{
  "num_hidden_layers": 15,
  "hidden_size": 256,
  "num_attention_heads": 8,
  "num_key_value_heads": 8,
  "head_dim": 32,
  "intermediate_size": 1280,
  "vocab_size": 8192,
  "hidden_act": "squared_relu",
  "norm": "layernorm",
  "norm_place": "pre",
  "norm_eps": 1e-05,
  "positions": "rope",
  "rope_theta": 10000.0,
  "rope_fraction": 0.25,
  "qk_norm": false,
  "attn_scale": 0.177,
  "bias": "none",
  "tie_word_embeddings": false,
  "parallel_block": false,
  "init": "normal",
  "init_std_qkv": 0.0499,
  "init_std_o": 0.0,
  "init_std_up": 0.0499,
  "init_std_down": 0.0,
  "optimizer": "muon_variant",
  "learning_rate": 0.0131,
  "lr_mult_o": 4.0,
  "lr_mult_down": 0.7,
  "beta1": 0.95,
  "lr_head": 0.00906,
  "max_grad_norm": 0.5,
  "warmup_steps": 200,
  "schedule": "wsd",
  "decay_fraction": 0.732,
  "decay_shape": "linear",
  "final_lr_fraction": 0.1,
  "batch_tokens": 131072,
  "max_seq_len": 128,
  "doc_mask": true,
  "train_tokens": 798000000,
  "max_steps": 6089,
  "dataset": "wikipedia_en"
}
Each number is 128 + 24 x the weight over its row's rms, rounded and kept within 0 to 255. Layers, rows and columns count from 0. Numbers have three digits each. The size before them is the row's rms in percent of the matrix's.

# layer 12 MLP up, 1280x256, rms 0.234, rows 1236-1279, columns 0-127
094:122148134108116115130155094115154049190090117109098152137107122134140130139109143103146146134091119127100119150126095121132129071096129107158110149106117116188116124121158138178145154131131139139119162103086119102101128121129123117145139098131147127146121138112088128108140130150125128138117118139163134127112122164052154138118093104172113160132095131134141131137146155159140119162150
096:169124108145123059150120146141129152147122093155106153125101128152108152186160145133104128101124123110111081134148119108164099109087147155136102114132122147192115121202127121120137178131149155128100116145121133140134121148109103103167142094119154160155142110160160096094105139137128093118110096151112118070118148136176089111105068126124141145139129140158156116125158185120103101108114
102:099153134157141161157160152097134109120107122149149188128092146118152128143116138130152107079126125097136124125121117114112107094136147150079119143144109117108118136105129071111120155095138160115124156110111127155100070150153128150149132178150173153140142091126103130075136149096128146145135139123111096100115132096103115096150109112133114159160088106149112159147112145162136131098145
104:095106118101163171163110093126118146126049102104128103107103142149163164135148103137133141161091097161157134096115121121137130111088114163113124130141131115102106146150098112129140102154105163120138109103138115160123139123182167127115131113140188149108139118105136171144138126121098124115143120157110139112139125146103184121099135124139108146121126121152180163119144173161075108170124
104:121153130129133149119091134176132136152156131122076111097172139096104121124118144123140127117167070162109132100144161131160127146147104150123165118140095135164146122097117161155143130161103093143127103115093102129146164138127110127201163112143143137164104137147094138146098086181139142102131100090101088127114157143164106130129070111096151131118116131114177110050118099153134106104094
104:130125096103123100120121141107132142103129098100116097121132125125166115112135129155161157139122110171128129115124157094155092165112138105130090127156139077084108153140124105082120120122121075107075118120093145092141168158173137126139132157111130105117179127129154190087103129091159114148091150114162120056109150128121123093118151115110129121111146110117099152118096132157123122157090
105:122110114136133095156153113154122145139137137151125100133120140128130163146118111130129115128187112113107131162091144092130133127128158149120133128179104111158135125094168146163182158136148155148146141161148140090085112154146184093074158132154113125119169106112112146117118114156086159178109143125110154136133117107126153130121107101094114138119160131129127139115129089098113089124095
097:132116120125125123131156148117126132140143107145142146104139109113115115120128153121099151118145159104096108125134087094069120183138110127116128108082155123127143094142132147097129101167123135170087087121149105143125123133107124154091119093126163100138115132094141121113140137116144166117139110169172123161128141184123069082181187105071146107148139157118154122168111103078160109089129
096:140123123129091120139096082135104129110113092126133071120144158104089146135128109113144154121153154152148109098157141144139111152156093155129126164125133130138111116139153102154137111137100174118172174142132085135128105123170121113112102127115136164115151145096112148115126131141129115134080088132127127158159162112176092084114169111146143127113091128116117106109122157128053125146124
104:131128132111124092125129114135177134138099146149111127134173113133105146120125158091141125152123177141115083136094118101187115143047127180134122131171123120137103114144115133125086167082181115119117126112099146132133116131138086128165157165099116133159102124153132123082126151140099158118111135131156142167120092163130089152153117132136146089177104158154132176173111138118125117147143
100:089107134142115097103141118116112144113122149118136136117135143143160114140158174097073104163123140112156133108088123158093161141139135136112156149100119144141097152092130136132149126099142175132098106163097158093079155168177150123088107096146128131109156117109118127133130107139110117121151143117106140175108099142072074135067117160124150139112140121100115137083137085138123130112115
102:141151113123147129114129145117096159111111141113110126121132134142125117167137170122128138154130131136137097150104118102119121189094160126151136147155142126132152105111179095143120134140161070094147120120140110150154125119123114129150149106119122134137111140101132103152103080151109084114119140055124137159093140158117126086156126095116131120146119153150117098106119109105113112066160
094:164106118125149074106115112148132137162137114152100156131152121123094108157114138123111100123126102135146095130141101098133143085131128116127096085148130133102102109128136162095126108181108134115114155165153161151155150147088105126137137130114181122165138112146121120182127114135132121129167070141140125154135115113122170155137174102111121105178132124173149111170123153109104119093124
105:157146163120147148162156153138148090120117161127129098165181111129151091149116122143131134073110094138129116131098114109136134131146118118130095115113169158090143121100107103087132121134122120136098127133151091158147097153133111130147122122116130113186157137130080119086121138110104096123082167097093137161121139117110125120082137110131091138141151084162123146120150105137127113146166
104:086135130117120112129164135092144129108088145135151116117135119132093167092123171106111150174148163162153133127142129123116117147134129147088123133143138158126118060109143131163095145088128142094102145147138100137164165145104129161092130157151099094103121123134117090088151131139107114118098088114153116145116162089093139130129140131104109169113180171118167138153127129134124128133152
100:140163137122119144106185093107119178120098121132104117107140111132094131133132147119110165127134087111082141103131123176084106157139120141145141086112093135148164124144075159148111127175133096138123137142125111103133084131130159164140103101126158130119114123169107139149103080145082132133119133131135125102088140105142107118158158126152144112116141120128117066133114181087143109130142
102:127101117135128102099139155123153152107148106095123064136143116125147102118138108144128103141132130090155094145147144179090121078090125122105179130140096151108109106097115146139142114119140141129146151137095133139117147119117139142144132118045148130116110112112111138117134169131110107132127131130132103121138111139076141132139132135128103125167111121161094154126138157101130077149172
104:106113109147128125135169118106150183138134150132145117129065106115100081127116165084105087132148110156143151132118138128157141147142105144149128091070160116098115136149130121110127153154158135187114128098160131091116176141108115125111165133121143098118125129100132133108151135140136121131132137135107122112157127138134114141130108132121136168127118154136107109090178141101128127093118
096:118136164129089114095127127184137106136136105121151116191139155143165138125130133111137096137131142136165179124085118095152164140115160147120138126137089133164084127092114170142098163141171122141125163108104146066129147086171117123101125122138084102107085140114121146108096156077114155166135093124111124111126171142141137109150091109081131155147154148164106104132096183160094112124117
095:151123134108087142131119130123144088108136129133135152122110129113118132174127151138128120143142101143128130129143137113119157132173156138093152104186123127124147150165128151162133119115122094187132187157143096124082103192064156119149127118127154145191140117141120110134141146129134130117170082142161175153075183099132137132122124084099080167114108132124164068154089151113146170114129
099:125166134133152122110119121129131131147125173168123085097139128097114104130146149130112143120110138126142141126139106154129120117145153109106127107179128111147151134160144114117144131088105114132150134123100131156115079131106138119084143135176104093158124096176153109139121131106141143140104142142133136105102125084108156118106146163161152130102173101110126131107156149132123103104112
099:171152110133087103089163127154123166130113137133124138119096142133134126170099115131161050107114141161096110184077143164126140137105130137110114078111167123102097161130184119125133129114110115152135103131123098155117120156127118133147142189170125123144121086145158136108135126085137120144108109190117165096120114132077160117157116121158161122077111120151127117121154097109081185069141
091:131086108135092125166112156138092117137148170131158098160126165136162149146184099120109120106117151128122149151073121156134127133135100084151107089139108113126057110161123132142169116115103120128051111081134080148124139112129140131131080097119141114146139091101124128145147151117163127098127108109158161103135151124158146116149130119130125071155084104142122095122111147129128154126101
095:099150121125113102109124058148092145120141148120151101115112155072123124114071145135112085134064133149129107118117096120123126119100101136104159093137131170140145146112130154105119167132106130169076153139129122123094155120166163140099149118081122127119181106147114102138122126180112132152167100099111119123142128127126090102155121152134122147116176117149132166120129108155157109140115
107:118154111124129125146104123118130151102113119149121151142158147158129135102079134138096111159141122156126099120125123137133174077170127119118148112135064074085130122137133128145099140132150106122078154178141123150105149137128137159083140156091122164139113128099148138115108150152082080080119079142117159136148131128119141147105113139104116141180156115150132144179165141147097072109134
096:138112141153125141115133109133148132062133144138087111161157128152138111131144149109096140113140117088105138146092116111149124137151059152143161130095120142123121121146126101088125116103189139123155083142116138114115117126136170151147154132124152127116098079079146137165125136096113122101103109150147124183122105147156131186145175140102118140114141103094125104145168113149157149100126
104:113121150085110161157136145141107142146132163055114111140105143154130164130169153103198131109169149111130095111128099130096104127128083145106153146138120087147167099135141158111146122144135155132089143123113099114096149129147124142132115127129154117158141121102161107114149149141117097108108133124140145148143149124178071153181108082118121148148104111130089130128114155131139104126139
108:143127136117119135122123114159107134151113124078089136166134147129094128136121168099136163086114137133112089148153111139121161151118145098156108137073132161139097114101109100198098154179135140155118098123131094073131139138103164154105106134137110135123105117107096129145140138137133127112139104150135090123129173176131143139168124072172156140120168092124167184129138086117129134124123
095:125140120124108138132124146140089107166113120118137106118083145125127133146135148125111143136117134157151106123140128128107150131164121123112129102143133156150118068148161133143130151117104145189096123145130124135095096116113141104109152097083127097124114130137124115155123191155099178113144132100115125123152093076087141144150089144134131098129128110098115135140122161192158136128139
095:156066136141143108091124135118147153155147120100120124162131157145123132156131197137111124123171142129132114098108152143133108148114133107098124068143136178122154114126139110133156118166133123139142130108076175127165145130102096132135152098156077120138129150118138124131163128174110095074135084116134096131111148125178104098111105107171128099159111103105161124175088149104126120168143
107:110112110112102134103121137114167126130086160117130140134105110146142097112199109097121160098142115143170101136133160141150147088103161148167165135118132124131132130151164123124142171132142149133098088119166099120173129124116154093091079115111147107141137188125127135140134107120091113175137129149172132094116143155115175132143138118066136124164149106146130117118126152102106172106175
090:094112109103155164097127120193128113154124161124116141151127129102145139175135086138121128114125129131181161130130130093130157134158086183112093122104141122158118102102148133109159159129111124156100147120125135131128119114109138127117165107123156100138143119165095108135114134147108136110159126137148115144111134135149125084132129137109159151098121124153116088193156096115138133102103
106:129141111169105122099088158101124159181120150129174083133146169164149119142093106170137087136138144085143111138154123118171116134122140160114125149107116139101115121157118136121133165112120091126119128135109104134096139104125107155125113148147143101116087132122123095110123129115162074172113139153129142147143163110154133129102095098170147166167080121167120129105154100127117127123095
086:155135102125146131132126111124144123146086147077142128148122134082119158136124112104135126133145101116145125134133147098094149130118166149124154066146091111118166108145111134133153137153178109168100163115131094142133080140116104114106150140108137081132183133120143142130136141155128140136118156141117120134167122119105142139125087158121132159106085059099124114138124154127169133094135
101:155142079145118142111126108089191124120127125136139114100134150142135142106107114100091152164108136125105093135103108176121131148092159135132137072168111101132146106132130103126178111075149137142079132163146157105140170117119119143137138106132122124112110105082119124141160150103082125103127099149184127125104119170123119119122113134135145097167117154132099128161085144101111120173107
101:142132140120094146113131135117146113147141104115050145150096110103132090086133114156096124107149082171149125147153114133157112114130119104102116142159112135165101114140136110112090112137081087144096111111126157092172151143126158128113139100158110157156133157129097159140127111153128167154138148147117106162130107109105135156090146110131104142103121082135123117093113112096147105152081
113:104126114098116124118134160126098115129122140141113104119147135125118124114167175122162083136105112132119103140127140124094173169086108129121136131161099164158140113122073152118096150090146115141151125158170157106096160121116075118150126112126103115115079141115159106097146079172107130148151124155120123103128132171135092115080166071132173141157180100101153145146099101129129119140093
103:154141155161107139158110147103113142091166124153137114130121141114144099123123102084118165122069110120113076138167129095110126084105171139134138110108133131126129110123148136134080153150119131093097118143130122143156121150117129142156164135146180171134123109124141098093181119149192127142090100120137131129138080108117156095091155109128132104125143139186150130063114130131089184185163
097:137154134133140109122102092076169151144135120148161143141140148096103195096140146130130117094131155090126179150147105123080138120090130134120145169090090137159133054147133123148131155125087120161075165127182094131087194135153154109114145144167131155177145125124167145120161124117158118151124138138103115100110157123098138114115115142119142129115147146121145114173099141161113109131122
104:130096090115169154129125132097150133120107118127113117129137114120136141132123165161113106121154155133111133170122101120111124121099163155116154115118140144119153153105111135139127083119130109106154174140090120099109148134123109125111170107129115132141116130145107127090098122152140104124131144128141161103106099088160114139116092097127073137097182160131110131130141155063081096125127
105:133135141090084127141146122132107165092171116116104135081139156158115136131137163140095118055089138121119159153107118126173114126156115113120135138134115140139114137097153194173112152166087129111151159134154128152106153123105134145131176068100137146119150138120096134125101104146114064166149117126137096112116123099109118114107110111103150110097161119120164078112134152123131113110129
106:158125114114140125156098101100132134130131110127155134165102174133114095117080138123124122035141126119112139116132100141111101181116080147139145162130073118159093139149087112093157129101113137145128133105145125100139132116160109153157109125096150156124127104104112142120090099175161151122146107154141102142116099149130131150106120113145102163120128127169083111132067111121104124127194
101:125104102189143138119154156124122148137142121101117106106109124119151172119175127161113134162111127114143101114121123123134120079117106123119129133146124103106144139102163109098161127122123132145100132111119161110138119181145125151125092108153118131121137112148146072078143140171133184100148166180121129147085137124112128134151125160086126100158121133159108164169158128139154150120122
099:120095117091121179162101168132162126097118110094121123124117121142121142170108185092125158159121175121116107113151131133101158098126117127109124147116123148119142127153148139152174084099106130122139127131161117099173170117113175119133161085107152113163142133121143179099137120120142158150147125148090116174188120112116128170131125119099123150126148102114111117127112139126139121172102
# layer 12 MLP down (transposed), 1280x256, rms 0.0332, rows 1236-1279, columns 0-127
095:141105096136123146129147104127117140128099125102124154099136080133109105165115078108126133081098142139149151117123125118134132104083168093135141165135121130121171196153142151112120122137160133120163105100112116175141129128102144123095168153106128140144146122175165109119091102118143090090117107170147141157121095139126081140133127130111101120128115102043075144134135116134104125126126
097:107110162099117107095166131179096097114131126129148111102123110112122109129141105105103181135136161121115147131128095134098089163081098170143129096114136130121130121108154132169119144122125097150133134130112164154157123098079159150115130120131161178173131122166108173078165108120099132145123146145134088128159130163118122112085137101161145121103111165101147155131138103146169120119105
101:123109107109130139121157180074133126115190145166147134131123121096113155134165116134128161114082101101100168097108129119153145090148152151104116091163123169159144141125135138134099150117136129095133181088121127137093130083100119158182109100130109138110134084138097109149148107105129121123117167086128144146115134149119128114126097139112137165120125095142152122077116084135158159170140
102:150157143112125139127083126131106151134089097102148102109167126123142137098129166137133156126088084163147159121146156165137184130149161086107158157149142178116121137115144119127106142109112168124159124155106148133167148153155120153131141130151130129110139120105080105129133135161114122112131139092132140122145111157122137126120150116064134089127076132158131110090140157104104146122093
105:137126107136136142157132097108087151125132162125136131122146092126073119143118222151121122135144132168135098139089116107123110159103126084147154120134120134120139117125113108135100112131127142138172097093152159141110180112094116125076155115155119133100129097113118132102155150107131150085079163072096129108143136141170161096136093099109178123081146106099110128107118088118132117133126
101:139131106153113110162143136139080118128140118129148139106085156099130147150134126156119134144134113124105166134098103136108138215153125122126095134076176118118133097117162084141100170110127116117195121145136116119144143111069207126150150135146144111121085150134141135148107157125106165142151081132126089118137093115114125143107138126136132157124152143160115137150120133137104136137085
105:114106101176160135132142160122127143120136168131098106146108119121134179115127141095105112118128085064126089158113098176134154042130093146107108137132149115079133128152131146149109155161068117087160148126122118145085130161112137133103123136147154094157118146093135102153141133117107118126099130134119142153180122136168147146149150145119155107180104114129126106128137122132106128096160
101:166083125131115113114131144112116140141126127139113166138153146122095150124100168132179081097110117169143156134153138143130138179126145153084140134123116136132132141118187152139131109091123119154157109169130098083150143154091157102092141114142075140115125181135184105130113156163078127095127136073126126117144151138118116160096109104179082123098147127082118123166147137142123162109127
098:148130128122148161118130149088109115157155143121144119107137165130128154170098059155138125159123070147168099109163142124157098100143173150125154130148116098129110105143150110100164163127153087124147131148118151112135104165118134132113134118121149240111053122087126121093141130160152118149123130140128140140134153141139124110127129105095117101116128083084118101106128112123108136093099
103:120127148122152144148140160148149104086085124164119139106126118123134166115148158131164149139119163146127173143150113093123141119107143142125127158135136165145149090168129074127133137096102157117123139138120123108133141170144125142153120109084126159139111135105096161108106092132157161135117133120135090082141166105129100111135153141135157165082134163084135122145111136114165155087135
100:123167110125129139119134128184076105122145140150157122193129119131109117132134107136151190168065124110127117111126117150136133131104137135122135142125138151137110171177125084129079103152158054138151133126144075122084129109137140106132105155151122149140142101118124146157152048130113159125139131134136162135121151145081149055090145126139126171132163135106104122121107140135122086127124
099:142133074112139127098121142121149115133163093077108134148112136094138111103155134096100144090130157149105162127128158152128118110181110121117129140161128142133133146148163110086089156112094128098151150121119113162117110112108141166100127152095131134112134121134145170166110156122095138136142113136141156129110140077146103120146172130112102163078070121139149155125140159127144166109136
095:138152127137139133151104152132154104093122082096147144138144098124148139114146079148147141162159141139127137117108166155144117103140156160145164090137107138172111136141139093129120149123135129160117093072065081159121132100158134162130119131101082101161140147183099154129129112105150123131124137107144091144131119108117137109119132167134121125122117153130132113136109136121091092117141
108:141107142115162142140131099134118168146082085136122152109136122091116070154109169134122126133094076113166105099146166109129137143129155176163155173140112137133120158099109143121092151148144086133135152140139114151062166096107107133141150195099133108103120103128118166134132132133126196136165149154172131116101139083172119136152134134125160120129125107092093145127156141125142126133175
100:060121092134115098172120136137120111124140168133121168081155155129116141132099168149135140159125132121146138117145111129113118124114150125162144128141147108132098155077131135065073133101130127139170125112176107158105113110142134102140155099185113186131122142111152146141087172106075133093112184163125125089170096119126135149123145191101098131076120150134143155129146079129118114137118
097:111103126113120148172129131112147136143119142100092169122127137112094072123105114110101103115113102106132121115100126123173117237110135143092146087118131101136137118097150110145128126147103090114134150158114147127148116133125105151161141132112145097128164148136090128153125143154168132119143110117141114176068126094111105148121112138109134152170145114098160127153108117192126136139163
106:150107099153100158101123105131120110144133148173123153132135157175117142126139151126150137123143095141140137145115133173117140149167156155125146135141101165115108101128129165103104103134135109109156136154103145141130109084133111155096092121118138163156143138172124149131136128159117139136102115111149091100159119106145168108117107123098139151153179154101130181158146122133102101165089
095:097124072153137142125110101117134140081140109125135147140130116093137108172134159146121125126118145141141145110173119165074132033141109110144127121102117108116113157179095137130135131163146139140165136121096102135145179119161092131125174123127143146124141146107117082120117133127150100159134152113116057122120172135115155114126145104122120128143118161105141158140143130129105070140125
100:155134102148115145115148111127171151129115118125142136133175152111109124118139139146124124158128118149158123132151119164161146124066143133116153114122135110112075103093133127117136178138149166159121120115109103137099089098147070114135117146129100116097100144165117102088141134101129129144163155140111102124126119118087118131087113167111147139176154131131135135099173115121150115139121
095:157113081224149139120157087105124157144141070123120141136165114094137139118159203083104132155180167100104137135132113142144182129101104146154105132111131151131119099167102109157097118153137156106093124147147126121108106098094120136137129153131151146092160140122122141109122136172108127130113144100112111120107127162103124115117112128122135115146140113129102105135116085105086121108141
101:192122164135141136139142105150100149110134097122075126133109119123127111106114091131147152176147108103141133128098159109096075148124126156101130141141115167148114157138136118109120128130102125174141123117136116145119160120142126113126108089109075118150192079130136151127105114123127150118131127161113168129133135119110166102113124121137156115097101139154107147149067143145137121085114
100:044108130120110105115126101149168131170166125139124154143096131157101117123144140101094143099136154097138146136103088096136083196137129113076144133116103138094140136156126101148164092125111122124110112093139122108094119118162133146145127127110140140123157119154135109098092125098111084156076127138149108140106152108133144119128110133154129134113136135126126135121126115149170119170136
096:095120147085119109171149091143132092127117150145162104130130143145137090147128179089117128121149174117126195149109125116147112188112135136121096124142159065108101127128125134121106132110135115170078170132157134103124118123107151144152153129123102159107120148112134113157152130101159132104154103154119101150124161125127132144137116134078114100098176117147127164135160137124116110111095
101:140149098168135132135141109142133181191098156128142130132100121112181149112138122108117110148122117128119180135099148138146132104107129116108133114112118153163106109147117125098127093117088128154164133117118135109124144124138132166128126142151108071158145129146085150155112166103141134100137122143121158116087105183133146147119185153085134140104126123141123110124126179120168168119138
108:097140111121108136139127169140136125122123103120137146092119132117118121112085160174108114145145131100133122183116098121091139075123194137113104131144095082129113098137183105169087133142117121147136122119091098119134157149138107178119163137114154150085134127141140146115095092142140118135115105136151145092158111126134111160118109138111135122130143105146130135122142159069146116140135
098:133109147146113133133096133102114139148123146147103129132135150151138122097123084151122107157147114140140151175134150113115130245140117104125121096169105120163127110122143152181142117136142087091138124128123114130098132169154103074103166161141195130115119129165112119165151126116112150133127133131112135122163115134123125132069103105137172139120107141156156138110176160157115132146088
102:134170111146142131175136133159122117100132097128101118128103157081178113115161114126151095135129164145116096140176141140078118112096158154123167116169113163142139118159087123182114122131121134156127123130138095143126142132123091132110102077123144126172131137141166158130139180123093141138161128127153115119102153129114175116137116135075132118125097136111114077080159133130124157147130
112:155141096123106133153124128131116143162144130157121111093169169126123120142117050095103103080131158113168116162131111089146129255106101113124136109154118104173103120089128166127154152110113108147142105156131151129156113151148098076133140112151122190163088121173113092136145083153160120159091143147138128113163107137139105105136100125117146117127156121109111108144118140124109122123123
100:142100145143125128087134155143106131097124121119149091203135107096141148126133085108130144115140123103127167113157133144158120132108144160104154101160140115138096126108138110095144110117111155133094126102123099138148086121127130152128123123127118135149153134137106110087134144137098152125146140157164123166076159150114158076150140115116081156163089194139125092137114134061116132133121
096:110166129119131148128167094117136127129101114133173135119097133107102112137189080131119129091139190114127108142153095155155164168134113142103111110132139116140107105159074137145095152127142106130115138097122126108072133084158141135117130164122103131147107100133139186103126122132151140158104115120128133145084116136128163160104140121132140095104103151114084152088141109157118111123124
102:077122149098132121146072112100117098095123086154143141131104135145137103147137049121104170148128113166155105130093085141107153108139124117158156146149137115129132106164121109102144118151127127120109148115131093099126112139139154129104092105145152195118097128130153125135129081154108153098133141114181140077113122128110149113152118123152137131126171151124135162102123160134133116163126
092:160143139123111102125105132127121111128124075100143109139060110093108138166121069139167126155103135125074128138139132115138163091147179126136125155113136134144143146146157133185176130099134115131144137166135149153135152150134135081132172111125112063127150059087125152137138125184110131113160193057154135146120128143132156160136117158143123138137104091095139163147100174155134147096158
104:137169148084123122145098123146121136172100124146117101144117159133120124136139107124098140109102137064136153160123060103113118176121109115177147116141125162149144088110070120140153139125145126129109130123103198111133153150126078130170109112149105111115116093152151112168154114129130117174107128166126133138140119118141128116127116140154117132085143164152096077182117118081127134101110
099:119108102114112131134142100107151150130135100122099138104116121138129127162171103104120124118141110156129120129122141122155084167107127129168161120096168133111108095115075099157099113102173102115128123117110103140174145097088148101166128133156106115147095119114179186145144093115148177115113149153137145107103122157143101148158157108137132089109133116082131129096148107098115136160086
100:138122105094124170138126093090114147142088121125130132126106145117117130112082110134156115174126147109156139133112130168160111125136115101109133131132125111186136152150145150141158106091100135113106135149130175108150114107160179129136139188173095093096128097103109162133111132148105142093146143129130078156142131127133113126107126132114086122109126136123126129111100142139107130048135
095:078164147127146166103064118113094110122092118149115066143159117127101126119132155156135159119126116136124126090145153152135103026132101119115152101119085135165132177107150146124108130115095130139132165136116130156072121146129151093158141112097126131119135153115131117141129138171137135143145115108158094146083156093117081157142114134135140137130088138112067137173170078109141156111095
111:099131098118132135151115141122082100147140169128115151125148121117122123130127107147196107127129089119110109119126134075125088255120139151132096091122148153112117129115130166127113089123098114115132118126112129142151109118136140121142113161147109079085088140143134133102131173154093124126134141145176134134123140117164150111097153117131159105153111138133111100131118161106117087143127
103:109149088153144122105120125123085139122128135127110115121066125149126134121122026106131185121097063097164105133108118106146153027114144126075090128109151128130132146152162110129145148133092139138116111135146133142161149117174147129143135115149134202151087125121100123165151155201113129117139096099115122146140111132147112118127144146175161106149137097121136125082124089155138125114132
102:145129152117129135126152108131133143135119087139135068173153109113147100146113121144167107085138143135170130099136123112079121061181137102145115143110115138144108132137114109163128132127154145150181118177100110135068143124096135149130157136150127147099147156099123181133110133154142121083154127137098145108099127123145121133165136098155138105126108178155098085123148131130163156090114
099:155153159120095175142112098135124107107150123134156137125170156108112104091120123169137158107130131110138118101146105116177128159140121114111139129127104131122119096135130084118127165128149128116156109110133108133142107116129133138113109144165127114124142139139161122162109117143123158146141166143168171165175115106099114132140118151143120125153050113115105093155108108139159172143149
104:144109102161115094152131128143128086101132086103143129111160118108110140145095157170095117133139150124124132161145098115130169182148153135118104144172147107096109116116133162141115079138098180156137155102148105154140157134133138144142134152132132117125153140168138062119105112134174080167122143145111111121130123122132126151126058064139093145170160161147127075081125124141111135120148
101:111121165133150094158132115119144128144044162121094167090116143127114122138155116131123097145117083159099141112150130128103122158125098099097105130139116118100117160116086155112116135119140136135110119126064126115147180073085100125105152139143130098131134096111111138114145114115158102137177128165105140131155130118150131141106099143126136150127103150107153136108081133116118108107126
101:183110147092099124167104094137111146109122132146122127143129163125143078148116133137145114101101120151169139074133156154146122089142151119121124148094137129147081139122080121113132139136164140158146123138103119127109128082129122115140091155104118112141143136108106153163138092129126096108113151133090122117135096089143157119102146137078132153137171140161129113119184143115147133156142
100:100140117134115105136091094134137139132101117135121136143091096118135123111118051115137104114143207145126123169120134087190145061144147102143149133147118094125098097114093111183105132112085114132140117174165089150120099119158139138088103112127151106182090115149122132148149120168132089139143155129112133138140126130135146141141141154111132145122130159070128139114131141125141139127130